Part of a small language model's weights.
Size: width 224, 4 heads of 64, MLP 448 SwiGLU, vocabulary 8192.
Architecture: LayerNorm before each block, untied embeddings, normalized queries and keys, local attention windows.
Training: a variant of Muon for these matrices, 285M tokens, 9448 steps.
Each number is 200 + 20 x the weight over its row's rms, rounded and kept within 0 to 999. Layers, rows and columns count from 0. The size before them is the row's rms in percent of the matrix's.

# layer 2 MLP gate, 448x224, rms 0.111, rows 280-300, columns 0-111
097,194,207,220,170,191,183,206,209,187,195,200,228,183,199,199,221,195,185,201,185,202,200,208,187,201,191,242,249,193,209,204,179,208,235,186,188,224,182,201,204,184,223,195,198,196,220,222,182,222,206,241,223,213,218,213,169,161,204,172,221,199,215,208,200,195,201,218,203,187,175,190,179,230,215,200,213,194,242,197,177,173,239,208,203,181,176,209,230,228,201,203,209,209,220,167,156,181,165,195,230,174,207,190,148,207,201,206,205,204,197,232,179
098,236,213,192,219,212,206,199,197,177,195,220,230,168,173,215,192,197,181,183,201,193,206,207,202,192,219,208,204,207,212,206,197,167,195,207,178,210,242,212,199,233,231,235,216,180,208,185,215,139,213,194,234,214,186,208,187,196,229,224,200,217,197,188,222,211,218,179,243,167,202,220,216,191,192,213,173,210,185,249,237,216,222,225,177,200,208,198,219,216,229,209,199,207,210,202,189,226,169,216,185,218,238,225,194,192,220,195,204,195,192,190,183
079,200,179,183,185,195,192,195,178,202,184,189,227,176,179,172,197,250,163,207,232,193,186,191,195,238,230,203,191,202,176,192,203,216,182,225,198,233,196,174,149,184,219,219,193,211,210,205,165,209,217,207,181,196,182,192,169,144,200,205,220,231,192,199,216,179,195,213,190,174,220,220,184,195,190,200,180,210,206,183,216,217,223,195,197,197,205,215,217,193,223,237,202,185,164,168,163,206,180,213,199,204,206,228,193,220,244,187,166,224,199,188,198
083,196,206,209,199,228,211,209,202,219,202,228,214,193,221,210,180,202,195,194,186,194,192,207,190,188,207,193,216,221,221,197,175,226,231,139,161,200,193,189,230,195,206,169,189,177,180,184,196,215,174,195,185,186,191,203,180,199,193,180,197,228,209,200,169,206,185,193,216,192,198,194,184,231,209,215,193,194,191,225,194,199,183,167,176,216,183,177,211,202,232,187,215,181,213,183,236,196,211,163,170,202,184,202,228,218,189,185,184,189,167,212,211
095,205,201,217,234,213,225,201,230,172,214,222,223,167,208,182,201,201,226,220,209,206,216,181,228,193,190,195,181,188,209,210,228,176,184,229,161,201,183,211,174,220,231,194,210,214,175,180,192,219,195,193,203,201,160,233,192,200,185,202,223,248,200,206,211,198,249,192,179,211,192,180,196,196,200,168,142,179,196,178,213,195,216,204,196,187,150,208,195,212,176,216,171,212,185,205,185,206,187,197,189,200,189,222,201,193,195,183,198,192,209,207,230
104,213,181,196,197,224,154,228,175,194,196,211,211,236,222,179,205,198,221,207,213,209,228,183,227,223,173,209,163,195,243,178,223,198,227,219,234,183,182,200,211,219,250,199,231,226,204,199,212,205,213,208,187,203,228,197,192,217,202,198,210,208,197,183,216,183,192,186,184,217,229,214,185,182,218,213,200,196,168,164,219,227,182,196,191,197,237,234,203,200,201,202,180,192,188,201,186,199,165,224,193,219,201,175,174,193,206,197,231,170,140,231,197
113,238,235,152,211,208,213,186,214,185,214,173,220,197,211,172,195,173,212,220,179,177,187,204,201,233,217,204,224,168,208,175,198,210,222,212,184,189,179,203,204,184,214,191,220,217,183,159,232,171,233,217,190,225,204,175,215,189,188,173,186,229,203,202,206,216,201,161,219,171,158,225,213,236,227,182,181,192,211,210,178,194,207,207,205,210,220,227,204,195,233,231,193,185,232,193,173,201,237,195,187,236,210,162,199,193,167,215,197,180,224,161,219
095,204,180,193,214,197,156,225,200,196,237,240,163,235,212,188,191,194,182,204,225,185,188,189,208,225,215,174,220,203,212,197,226,198,217,227,210,204,199,159,178,167,196,225,173,174,197,189,172,184,176,210,231,177,220,212,196,192,213,190,169,187,208,208,196,181,212,206,170,181,204,192,207,211,189,223,184,212,211,206,226,175,194,235,171,214,192,233,158,195,175,214,201,171,204,214,223,197,222,221,187,191,196,192,203,186,187,198,193,213,167,209,184
103,207,214,172,219,184,216,225,223,189,205,176,211,179,171,194,222,209,176,165,179,198,193,188,175,211,206,201,199,196,156,176,211,196,201,196,180,190,224,210,202,225,203,197,199,222,215,194,156,186,198,239,198,227,206,200,212,207,180,194,204,210,223,185,178,206,168,218,188,225,198,180,169,177,222,207,226,178,181,199,192,148,233,214,230,184,183,177,189,205,192,211,168,205,214,196,179,216,164,226,182,226,183,214,194,188,179,176,182,198,223,228,189
101,184,168,161,179,210,193,198,190,209,218,208,209,206,223,170,186,191,212,172,211,205,228,205,212,188,246,238,198,235,163,205,220,237,191,201,222,198,174,174,194,200,195,222,194,185,220,185,194,223,177,219,196,181,230,186,225,203,216,204,193,238,173,184,195,215,214,202,198,202,189,194,209,167,162,187,202,203,216,236,190,213,213,177,227,185,211,184,169,174,217,225,197,192,193,193,164,188,201,220,215,216,206,193,176,208,217,173,165,208,205,205,216
100,223,179,191,197,187,210,237,210,224,227,217,226,193,204,190,214,185,186,221,218,180,163,194,175,206,196,191,203,179,189,181,150,208,235,183,154,192,200,182,181,216,210,180,220,205,191,187,204,179,213,205,197,189,231,214,216,208,227,188,213,209,210,191,218,210,203,226,194,189,184,200,212,180,148,215,196,201,213,211,229,200,187,239,204,184,204,216,209,201,186,176,159,179,156,203,196,183,199,192,215,202,169,237,184,208,181,183,177,167,237,207,154
103,188,244,183,184,209,209,214,184,178,201,192,177,186,186,166,165,218,204,187,178,162,187,223,228,191,207,182,183,221,219,219,197,234,178,187,186,202,196,241,245,211,239,214,188,202,181,183,192,193,160,190,220,194,201,203,172,214,176,219,209,222,189,208,192,230,189,168,179,217,182,207,179,177,189,185,201,191,204,202,207,201,183,233,202,185,187,228,213,230,198,226,191,174,217,206,217,169,205,176,214,185,199,185,230,226,195,213,192,198,183,205,227
105,181,177,182,190,213,162,211,202,191,188,224,222,234,184,206,191,170,198,207,205,194,220,166,210,199,232,216,197,194,220,240,219,224,204,214,218,229,201,202,220,193,211,141,203,250,198,162,183,215,182,207,186,204,208,211,199,178,197,190,174,189,223,220,181,169,203,174,202,223,240,158,216,211,195,189,214,217,193,176,213,202,189,189,213,207,224,241,179,218,175,204,186,203,143,174,219,217,209,215,187,196,186,205,191,214,177,207,222,168,201,218,211
103,171,187,173,214,204,204,206,175,188,203,148,196,182,193,248,189,214,174,177,184,212,172,220,213,167,214,188,185,212,190,227,185,223,193,172,192,184,193,192,173,220,204,207,172,222,202,210,194,184,190,219,207,194,202,209,176,241,186,173,186,206,231,203,198,200,180,210,147,186,211,204,177,224,218,180,182,222,231,241,220,180,201,144,201,190,180,204,240,224,234,208,194,186,222,211,222,208,178,202,219,216,223,199,197,172,162,194,198,207,231,211,191
095,247,216,160,198,205,187,214,225,217,196,227,209,203,157,186,224,234,202,228,188,185,202,217,213,190,194,192,161,157,207,198,210,177,185,201,168,171,202,199,190,175,210,177,216,190,218,180,235,207,226,204,186,225,195,185,182,215,228,175,240,193,217,213,180,238,217,163,183,163,194,177,218,235,216,179,216,196,231,213,190,170,205,217,215,208,133,222,205,220,230,208,198,227,170,204,200,198,218,237,185,194,184,187,194,217,177,197,225,189,174,211,190
096,185,215,182,192,174,245,192,198,177,186,223,194,206,190,168,227,189,210,205,198,203,193,218,194,207,219,188,211,164,217,195,188,214,216,202,220,187,210,196,169,184,215,194,207,189,217,204,233,193,220,195,216,218,200,219,198,155,166,170,183,189,166,238,238,232,192,243,250,163,177,233,226,169,192,169,207,225,256,229,197,209,236,208,192,226,202,222,239,222,210,237,196,190,209,201,179,201,164,204,217,221,204,170,193,163,214,193,198,194,181,217,199
107,201,222,197,201,183,212,249,178,185,185,226,186,148,221,232,209,230,195,174,211,191,205,213,182,217,182,233,187,181,175,228,210,186,189,209,205,213,171,226,219,176,207,176,191,216,195,218,199,198,213,218,157,198,192,209,190,221,214,190,202,192,180,157,194,197,227,201,198,194,177,231,205,193,235,185,182,208,191,184,241,168,213,183,231,227,178,183,228,175,198,233,180,193,210,184,187,210,213,201,205,215,233,228,204,207,201,191,223,190,208,162,209
098,201,193,179,173,177,201,210,207,225,202,188,199,184,221,224,191,217,178,147,202,180,190,205,200,193,207,196,209,191,173,216,225,195,199,227,167,173,245,192,213,203,202,260,175,179,213,173,193,215,194,213,227,212,195,221,223,229,191,219,222,231,201,165,186,186,215,200,157,205,192,201,245,185,208,186,229,197,176,203,206,174,228,206,204,220,194,157,221,220,196,196,214,206,219,219,214,157,195,224,236,180,190,200,157,221,193,247,210,214,216,219,220
091,155,203,237,175,259,221,198,167,217,240,185,197,176,207,187,200,221,187,205,186,229,211,202,214,215,212,181,214,204,208,217,222,208,213,207,210,165,187,211,196,222,193,233,169,182,184,167,188,204,223,173,214,203,200,210,197,205,190,196,198,240,171,209,211,202,188,201,186,193,219,210,227,229,199,213,172,186,205,171,200,189,201,225,186,162,184,191,217,188,207,200,188,205,200,199,213,227,201,180,191,215,192,228,191,175,198,237,170,204,205,158,248
103,199,209,160,185,232,207,232,164,187,198,181,231,178,202,180,201,186,188,182,175,237,200,182,181,227,204,198,178,182,192,209,212,176,201,209,202,195,198,200,210,173,201,164,210,192,206,201,160,207,185,221,219,168,199,204,208,248,182,198,206,218,196,183,214,224,200,218,188,215,177,222,217,171,237,248,214,204,150,174,245,184,229,176,157,232,180,200,231,191,194,178,185,233,191,182,182,182,199,230,188,213,205,201,196,198,227,230,233,199,206,210,190
095,166,213,196,199,182,179,204,199,182,203,193,197,198,170,209,197,205,224,180,196,162,195,205,151,200,179,194,221,198,167,199,193,229,181,209,234,172,232,186,159,212,213,235,209,141,241,195,218,222,210,261,181,195,201,227,206,187,155,197,210,206,230,185,209,208,165,215,205,197,212,221,198,205,213,225,237,192,224,190,218,194,202,197,216,213,229,218,195,217,230,185,194,185,218,258,182,199,200,200,205,166,197,180,241,203,174,208,159,201,209,224,161
# layer 2 MLP up, 448x224, rms 0.112, rows 280-300, columns 0-111
093,177,230,206,208,223,219,210,196,195,170,192,197,222,214,192,193,223,235,189,227,207,197,201,202,183,205,181,180,240,210,200,215,233,214,207,202,168,188,182,195,186,178,196,204,198,188,217,225,248,185,150,163,202,191,185,182,208,208,227,196,204,201,233,210,207,179,178,206,175,235,211,190,188,209,193,180,200,193,156,172,232,203,171,229,209,209,215,177,200,226,209,210,175,187,202,223,203,176,205,209,202,181,205,214,206,210,212,222,167,180,224,187
095,222,215,177,179,226,155,168,216,222,202,221,243,216,190,243,199,178,195,214,185,187,203,195,207,204,210,186,211,179,222,183,219,212,183,197,178,205,195,191,210,192,184,191,231,175,196,201,164,186,173,182,205,193,238,222,201,160,222,161,195,209,200,248,216,218,202,203,187,179,222,204,183,215,203,225,246,192,167,197,158,199,192,208,187,209,159,193,161,198,209,194,234,165,202,158,205,175,194,205,204,207,193,204,205,224,206,209,208,177,214,166,215
156,194,156,228,221,201,207,206,198,229,195,219,209,192,165,190,188,196,188,162,187,194,177,218,200,192,189,223,166,193,207,192,176,208,194,160,191,211,192,168,215,198,179,171,229,242,171,192,181,200,211,210,189,203,211,219,191,214,219,172,226,200,178,185,189,195,215,210,218,196,208,236,202,197,169,199,229,195,196,191,188,196,161,224,232,208,196,196,207,208,238,214,204,184,186,197,241,188,245,221,223,195,236,176,207,214,210,205,206,209,231,208,219
096,179,229,188,224,211,185,215,197,214,208,174,176,169,195,210,198,191,211,186,205,243,196,206,208,206,204,213,205,172,176,188,189,237,172,203,208,190,211,218,182,205,216,186,190,177,226,179,223,187,159,204,154,228,181,183,189,194,190,205,224,217,183,159,201,201,213,194,179,251,160,186,191,244,209,208,190,193,190,228,216,215,198,185,193,211,166,206,201,165,192,200,245,212,236,256,176,190,235,201,146,192,181,202,214,173,209,213,219,203,175,177,186
093,190,199,192,183,213,228,203,235,184,210,196,233,211,215,186,209,213,203,218,193,218,179,229,213,188,179,186,204,218,206,206,190,184,192,190,208,189,184,198,207,210,167,182,184,172,222,194,191,201,232,210,214,201,175,219,193,201,214,227,212,180,197,187,209,200,240,197,148,171,203,190,202,198,180,162,213,157,168,182,185,200,186,187,176,180,189,175,198,181,215,180,189,205,166,210,216,236,194,208,214,199,185,180,196,216,170,174,207,199,206,149,214
101,209,203,188,210,205,237,187,172,205,221,206,229,200,189,182,184,228,168,221,205,137,198,255,188,215,176,208,227,180,187,199,220,183,151,201,179,180,193,196,166,194,204,190,191,215,195,193,217,204,192,215,184,208,205,196,183,203,178,208,195,194,236,192,193,208,165,205,190,193,195,193,200,182,203,157,197,177,195,182,210,233,182,193,180,199,172,193,213,196,212,229,202,193,190,237,192,210,205,190,191,195,182,187,199,206,190,208,162,205,180,161,193
106,192,188,187,197,218,192,186,219,172,194,200,201,195,224,232,210,209,244,185,199,240,159,191,191,184,180,203,189,190,243,191,180,206,205,204,166,208,185,209,217,173,195,156,228,185,198,213,169,201,209,215,215,203,191,205,205,212,172,209,225,168,200,217,169,201,214,216,190,204,221,191,173,218,208,189,195,217,239,201,188,206,214,205,182,211,184,203,177,213,220,203,147,187,216,189,172,184,208,183,203,224,171,202,166,207,178,221,208,181,221,189,194
087,185,213,227,226,194,172,231,176,182,190,177,174,215,164,176,194,195,189,191,205,180,200,202,215,176,195,186,177,193,208,174,178,158,177,198,182,228,212,197,170,201,197,214,208,210,205,196,163,207,218,202,203,205,208,177,237,212,215,246,237,193,229,182,189,202,199,209,235,187,184,217,176,216,199,204,206,189,210,247,174,236,190,177,201,198,217,226,199,234,198,195,214,211,227,152,185,219,191,221,221,188,207,196,176,187,188,204,190,224,202,235,182
106,197,216,235,199,170,199,165,223,190,146,227,193,204,202,198,203,209,202,232,182,200,223,192,194,201,203,198,217,184,203,175,137,187,211,214,200,218,240,161,206,219,218,182,198,186,200,208,206,210,183,209,189,234,190,198,229,187,232,224,193,193,203,197,172,170,176,207,190,189,185,212,236,227,197,211,177,240,190,191,218,215,203,237,208,222,199,192,199,248,191,205,206,200,196,206,184,191,206,203,203,214,200,184,254,226,177,192,216,229,190,206,245
103,188,206,240,215,216,181,219,206,208,160,229,200,186,158,204,211,191,194,223,211,155,196,226,210,147,183,214,212,218,201,196,191,203,204,200,192,181,207,207,205,177,248,166,219,204,210,159,205,189,164,185,196,212,178,190,200,191,195,203,184,199,196,202,253,210,219,174,190,195,187,199,199,183,215,224,192,216,191,235,235,160,177,196,196,206,179,204,227,199,194,170,164,201,236,186,213,200,219,183,220,195,193,243,226,187,189,235,188,190,203,191,168
095,217,244,195,192,194,180,223,237,172,207,191,169,151,193,220,240,222,195,189,194,193,166,211,180,183,225,249,237,189,198,186,209,205,215,207,175,185,203,225,190,217,219,188,194,194,156,212,205,167,187,186,214,190,225,229,199,173,203,179,197,173,211,197,166,157,180,228,217,195,190,216,230,211,211,197,176,197,178,192,196,212,238,217,188,162,180,199,187,209,184,220,176,206,215,203,232,220,243,225,216,187,174,182,197,173,164,198,196,174,215,186,189
101,220,220,203,181,218,204,241,206,196,212,194,204,231,185,220,200,211,199,192,213,215,202,190,200,250,203,179,205,197,215,220,199,178,174,203,218,163,219,194,201,232,183,187,192,199,217,210,194,195,183,206,202,160,173,197,192,226,231,218,166,211,206,208,229,182,162,191,183,168,209,187,201,192,168,215,193,185,165,228,238,192,206,195,216,157,184,235,178,141,189,197,199,208,177,221,196,221,209,198,211,212,204,217,178,208,154,249,197,189,213,180,192
098,203,205,211,165,205,183,183,234,219,227,194,193,209,237,207,192,184,223,170,191,202,187,201,197,237,172,189,191,205,167,214,201,182,218,228,191,177,176,195,215,212,165,224,230,220,205,218,219,235,209,218,183,188,194,242,165,179,217,204,183,149,217,215,213,193,231,239,182,209,205,193,155,241,234,190,188,207,195,199,201,194,180,187,228,202,230,212,160,204,163,220,195,182,223,195,212,176,196,214,212,180,200,169,191,208,210,216,206,162,207,224,159
102,206,213,210,223,166,199,211,207,203,213,186,203,169,205,232,168,185,179,214,221,202,186,224,199,182,245,191,192,191,173,191,208,216,201,204,175,204,224,212,209,180,168,164,189,200,186,205,228,204,223,191,174,184,197,193,200,169,197,212,249,194,195,182,176,175,215,200,220,172,231,208,222,221,194,177,201,223,207,196,227,211,184,239,209,226,218,209,207,221,184,192,232,172,191,227,159,208,204,224,227,175,204,179,206,196,207,219,172,225,183,177,165
087,197,212,162,212,200,228,185,226,206,199,258,217,207,193,189,232,209,203,244,216,193,187,212,217,219,201,204,159,189,181,178,197,182,203,190,191,163,228,205,173,176,222,217,235,203,210,198,198,214,235,210,171,184,223,184,180,210,208,175,230,163,209,233,193,182,207,197,181,192,181,222,247,229,244,208,217,202,204,204,192,162,194,239,194,190,184,219,192,225,216,218,205,189,163,233,204,173,205,188,230,165,211,184,221,203,170,198,200,182,208,222,212
094,219,198,201,212,190,186,213,233,154,171,170,166,220,207,215,205,169,203,201,210,191,203,177,199,173,203,212,185,210,231,170,209,162,201,185,211,213,168,233,200,223,225,195,211,223,229,170,187,191,170,197,179,244,196,208,200,178,170,209,228,193,222,216,192,190,184,194,175,212,223,213,189,238,207,217,215,212,179,211,199,205,172,199,224,200,195,154,210,183,168,183,176,205,222,219,200,213,260,208,245,199,184,187,188,207,207,197,206,192,224,184,198
099,216,185,166,196,184,173,208,203,175,206,197,182,162,185,230,203,198,167,165,191,215,210,182,222,218,175,219,216,200,208,171,206,217,202,168,192,197,172,201,182,216,191,236,203,206,176,179,233,229,200,196,186,219,157,200,229,238,218,191,190,209,212,176,238,188,189,162,227,173,221,161,201,196,213,175,224,178,229,213,224,208,175,207,217,225,183,214,206,214,193,187,188,181,183,196,213,213,186,200,191,160,248,204,188,191,177,203,185,197,167,202,208
100,206,215,187,200,172,186,216,181,223,197,214,205,166,190,199,180,241,216,191,213,204,231,192,214,211,193,184,175,157,203,212,215,159,184,223,174,187,181,198,218,213,213,204,194,188,205,209,181,218,165,194,229,212,201,189,173,222,195,206,178,221,222,220,206,205,222,182,158,230,195,203,199,198,171,180,231,214,223,190,212,175,260,201,218,190,202,186,186,226,175,178,209,192,205,208,200,179,196,187,210,183,170,206,183,201,231,177,184,181,160,229,206
111,218,226,176,202,221,189,166,210,177,160,202,226,197,206,208,217,221,215,265,182,188,199,194,198,222,184,218,193,185,198,170,214,208,226,208,165,189,201,232,197,166,201,211,222,209,195,222,200,223,170,204,214,219,205,187,202,181,233,194,241,178,209,172,186,196,203,197,190,187,191,240,163,164,166,182,186,213,212,196,203,226,184,198,214,213,220,167,183,238,189,192,211,162,193,207,178,163,204,210,191,204,207,217,177,185,184,198,204,196,210,212,186
097,204,194,209,252,160,195,174,191,214,185,195,185,209,186,199,199,214,184,176,210,210,179,221,183,177,202,217,235,204,212,228,217,213,169,193,244,215,189,206,209,206,200,241,193,169,177,176,216,206,203,239,169,183,197,189,207,205,194,240,232,182,191,203,218,167,188,207,189,229,186,189,197,198,172,198,212,208,232,234,176,197,232,187,207,186,210,205,198,211,212,228,187,206,213,167,236,202,189,191,183,200,213,225,195,198,194,171,183,225,172,209,193
095,170,207,172,217,197,214,189,206,194,235,201,249,190,202,183,190,191,214,191,206,199,187,200,195,209,179,196,201,216,193,195,182,198,154,181,202,212,208,200,214,197,187,199,176,198,197,189,247,189,200,206,221,206,162,226,203,226,206,237,196,159,221,180,155,187,171,240,192,182,187,178,174,184,220,179,208,239,200,234,191,206,196,226,226,191,220,216,196,168,188,196,177,203,219,184,201,228,185,258,223,197,203,211,225,213,214,228,197,149,192,190,218
# layer 2 MLP down (transposed), 448x224, rms 0.0756, rows 280-300, columns 0-111
092,203,184,218,212,187,246,199,208,204,218,189,178,185,177,209,179,197,210,214,199,214,189,173,231,214,206,211,174,189,183,237,243,213,179,191,216,207,204,213,162,210,204,191,218,208,219,187,191,186,210,176,174,190,221,208,214,204,209,192,200,214,214,196,176,192,176,160,225,206,206,216,190,190,173,200,177,205,211,203,193,225,219,187,207,202,203,191,180,195,206,198,169,213,205,174,222,212,184,176,195,196,161,177,158,199,227,244,219,166,182,201,188
092,229,225,182,215,202,229,182,200,199,212,216,170,198,179,184,205,246,205,193,218,161,218,205,172,203,198,234,209,205,184,175,195,204,184,229,187,198,218,172,214,176,187,185,211,207,197,204,217,220,209,227,187,185,207,188,205,218,190,199,195,221,225,220,221,214,199,202,195,241,184,211,173,225,222,194,188,230,230,230,223,182,242,173,200,195,175,196,217,213,220,172,192,217,157,219,211,199,196,174,229,204,178,215,209,180,216,205,187,205,176,218,190
141,212,178,207,225,196,221,220,207,214,208,203,180,206,185,208,200,185,203,174,173,157,216,214,198,139,200,222,173,205,170,182,191,218,207,148,204,207,212,174,195,177,182,189,201,189,192,214,191,210,216,222,181,209,225,210,176,241,177,191,200,186,192,200,222,209,202,207,199,214,198,214,227,204,182,169,224,204,208,218,181,187,181,200,214,213,191,199,197,201,238,207,198,206,195,195,223,168,242,239,217,181,181,164,220,191,199,211,219,204,247,187,214
092,177,185,203,189,170,158,196,204,211,169,202,186,212,215,205,228,209,199,224,219,163,188,170,218,191,209,217,216,198,196,211,218,189,199,174,202,199,194,182,220,199,193,186,186,191,194,218,153,205,208,211,233,194,218,194,216,192,194,191,211,151,204,259,214,240,187,183,193,196,184,192,210,164,205,203,228,192,183,205,187,171,188,231,217,181,229,190,206,238,212,208,209,207,188,173,216,218,185,178,197,201,192,201,209,199,242,191,188,179,181,204,187
095,189,252,190,198,215,200,202,153,180,173,217,195,204,192,196,200,216,207,209,179,187,215,195,176,212,216,207,242,173,192,202,207,187,204,194,244,225,226,209,192,182,195,183,204,209,218,212,223,200,185,218,192,189,204,212,209,164,209,187,177,192,215,184,223,221,203,257,251,215,215,218,187,190,218,214,190,216,207,233,224,211,221,211,205,200,204,246,200,192,150,227,207,191,184,202,254,182,202,194,198,172,178,191,185,193,192,202,207,203,201,207,210
096,206,188,198,197,194,181,195,197,207,196,162,235,189,213,221,200,198,201,202,180,197,181,211,177,187,178,187,226,209,200,198,197,172,146,209,170,239,200,187,184,169,217,176,198,246,206,199,229,194,202,230,182,203,219,189,155,226,179,224,182,170,194,187,195,205,231,244,178,190,181,188,194,211,203,194,229,177,215,187,220,226,229,169,200,199,220,155,195,196,175,184,265,211,211,199,202,198,210,201,223,191,201,232,167,204,164,212,211,219,210,223,230
102,209,204,184,213,224,229,182,230,221,204,219,238,196,184,190,212,169,198,174,229,156,182,190,232,206,211,171,141,196,216,212,191,203,245,206,223,188,205,219,201,202,190,192,174,191,204,188,244,195,238,194,209,229,178,191,215,190,200,201,202,207,194,210,183,170,199,175,194,200,199,176,158,218,198,200,215,197,169,230,180,175,218,230,216,209,175,198,235,184,232,194,187,197,228,187,176,192,219,239,194,193,206,190,187,194,190,173,190,200,225,162,189
092,206,209,187,215,186,186,220,195,162,203,181,201,196,193,197,199,200,198,204,220,160,190,198,228,239,240,212,268,181,194,225,191,197,183,181,203,180,187,166,219,203,201,242,212,205,204,213,180,197,203,194,169,200,212,231,194,154,214,194,154,187,203,257,230,190,219,201,179,225,229,206,234,208,211,201,200,233,206,211,219,197,173,218,193,197,187,167,198,198,162,225,189,169,173,246,230,194,172,200,211,215,167,223,228,242,172,213,194,247,196,202,176
105,159,189,185,180,201,188,207,169,198,209,184,190,210,178,211,266,215,192,201,158,182,178,203,210,251,183,185,160,209,209,231,236,220,214,197,184,206,208,190,185,214,191,208,220,184,197,177,214,191,221,186,181,205,206,200,223,205,190,189,212,184,180,213,197,212,188,198,200,214,201,208,188,184,192,198,187,215,195,194,190,191,207,202,248,190,213,190,146,186,217,224,168,224,219,202,187,180,194,197,177,211,223,206,202,198,177,216,226,205,184,214,191
102,171,209,192,201,173,195,221,126,201,178,203,199,192,222,200,217,210,219,201,203,197,180,205,177,183,170,232,216,186,201,191,161,209,187,205,175,170,205,181,161,194,223,200,200,204,232,219,216,178,179,228,220,201,259,211,212,204,171,225,206,183,195,189,210,197,216,176,196,172,191,217,194,181,162,232,166,213,163,207,192,214,189,178,220,241,205,174,209,193,203,205,228,190,187,207,185,186,161,198,184,187,199,239,220,213,208,205,180,161,188,187,194
099,177,201,181,186,208,184,233,189,237,186,217,174,203,211,210,193,182,172,166,213,196,210,214,192,177,209,229,180,211,198,196,164,165,228,189,168,148,202,187,208,203,206,190,235,194,188,250,212,226,199,212,202,225,189,188,193,199,200,191,191,178,210,223,183,203,226,207,177,210,205,187,231,201,216,219,210,244,201,171,186,212,220,189,223,157,183,173,180,203,192,174,195,176,171,238,191,205,199,190,216,201,194,222,212,200,235,215,222,160,178,208,224
103,234,205,195,193,206,208,182,194,216,199,210,213,193,204,187,208,181,190,178,223,190,180,183,205,221,207,204,222,197,221,206,204,232,187,194,222,212,226,242,179,238,203,217,188,183,178,160,193,207,227,225,192,164,205,210,186,198,247,242,245,235,185,184,237,214,210,205,196,193,206,195,203,203,197,206,209,165,176,170,186,227,216,183,171,224,196,192,180,214,188,200,194,174,186,209,212,187,209,161,229,194,202,166,236,162,225,200,235,170,198,154,221
096,184,165,204,239,185,218,208,185,235,190,213,181,198,214,176,212,203,156,199,194,202,208,213,193,213,200,221,174,182,174,209,197,240,217,170,226,198,197,171,218,201,208,195,200,204,175,194,195,178,205,194,214,198,241,213,229,215,204,233,228,203,212,168,193,221,177,180,190,220,181,179,205,209,204,232,193,191,199,197,171,214,178,183,204,231,192,193,232,196,232,191,216,230,202,221,195,198,187,183,213,231,197,203,175,174,207,186,196,214,177,182,177
101,211,173,180,189,189,160,182,195,194,194,207,183,227,187,211,187,201,206,194,176,190,199,205,176,162,180,188,165,201,214,200,183,176,207,219,213,188,191,179,223,267,204,238,180,222,206,206,189,192,216,187,243,195,187,228,193,195,199,127,183,242,210,190,191,219,211,200,207,228,185,195,237,186,170,208,186,204,237,164,192,192,183,160,227,206,216,175,209,189,229,201,204,180,214,196,233,160,230,195,167,240,194,198,194,189,191,197,198,180,200,229,194
100,221,189,175,184,161,171,227,204,214,222,189,226,181,175,206,195,211,220,187,197,197,196,196,175,227,194,211,109,180,224,187,235,196,193,217,167,175,213,178,189,202,175,207,204,208,217,176,192,232,209,226,216,206,175,193,203,209,198,185,241,219,224,194,172,210,178,190,219,174,215,206,192,199,217,214,217,221,208,231,220,187,212,186,232,211,180,193,188,189,219,199,221,243,246,202,169,176,190,212,222,158,186,207,184,203,195,197,189,213,205,185,194
095,162,226,178,201,199,195,153,222,231,182,191,225,182,216,196,218,179,199,201,218,188,188,210,170,216,225,190,236,190,191,194,188,224,215,197,210,197,197,215,173,180,182,220,196,184,246,191,257,207,206,211,180,210,193,209,226,172,186,171,204,190,217,199,197,225,203,208,231,153,204,198,178,209,181,223,200,211,188,180,180,225,223,187,215,215,190,175,178,202,228,211,188,175,158,224,179,169,218,172,237,214,211,193,177,167,225,208,212,182,199,195,195
100,238,208,207,188,211,212,182,197,212,195,187,197,224,187,176,208,208,186,219,180,204,185,191,200,191,214,218,234,200,230,208,203,207,224,205,197,182,214,196,221,232,174,197,216,194,232,189,178,203,173,205,230,182,192,205,180,196,200,187,218,212,195,224,155,195,170,193,188,201,186,217,208,200,193,230,204,164,190,197,215,203,222,215,163,163,177,237,183,191,206,194,256,201,231,237,164,199,221,180,227,204,150,209,164,216,197,220,204,217,221,209,176
106,192,194,214,220,186,210,185,234,187,200,207,162,194,191,239,199,211,208,215,215,221,169,214,198,204,216,200,215,226,182,183,199,218,218,202,242,212,195,190,196,165,211,187,219,190,219,221,203,204,213,187,185,169,224,190,172,174,230,176,186,188,191,202,214,170,190,248,201,210,174,185,222,216,229,207,212,187,218,172,191,158,181,195,163,235,209,210,151,204,174,188,214,206,203,202,212,212,227,198,224,186,197,183,181,211,214,186,192,185,205,206,175
108,242,189,208,210,205,165,205,182,200,190,170,222,207,180,199,186,197,202,228,199,202,211,176,183,180,198,184,198,195,192,204,192,232,187,217,207,202,202,200,220,233,218,248,196,192,219,185,227,216,201,206,189,230,190,217,206,210,202,190,149,224,180,204,194,198,172,222,202,187,218,192,202,207,242,218,140,212,175,210,187,215,187,199,233,213,206,216,205,181,179,204,182,168,189,221,161,209,219,190,219,196,206,172,209,190,188,222,203,219,187,215,217
096,215,187,192,203,172,158,188,197,202,227,178,215,201,192,185,177,219,195,203,198,211,179,210,222,183,186,213,241,199,208,192,217,187,182,197,212,203,164,193,193,240,203,199,226,233,238,191,233,190,186,225,199,185,187,177,181,172,198,190,221,150,165,180,220,207,185,168,197,233,197,200,192,225,198,190,183,164,211,204,190,184,209,217,193,183,184,212,178,223,175,191,203,193,190,208,205,196,201,197,256,195,203,188,178,209,188,214,221,247,192,201,217
094,223,185,208,221,231,208,181,165,193,202,178,195,197,188,226,213,207,182,201,208,179,232,192,220,197,184,230,194,192,208,204,221,218,203,203,179,197,233,189,178,199,180,196,211,177,206,208,178,199,205,172,222,186,184,195,237,204,239,246,170,193,220,215,211,188,226,215,211,202,189,192,190,155,202,182,207,184,182,181,206,184,226,183,211,233,225,240,180,167,169,218,179,209,208,195,229,182,163,216,162,198,176,228,200,225,160,228,195,189,200,187,189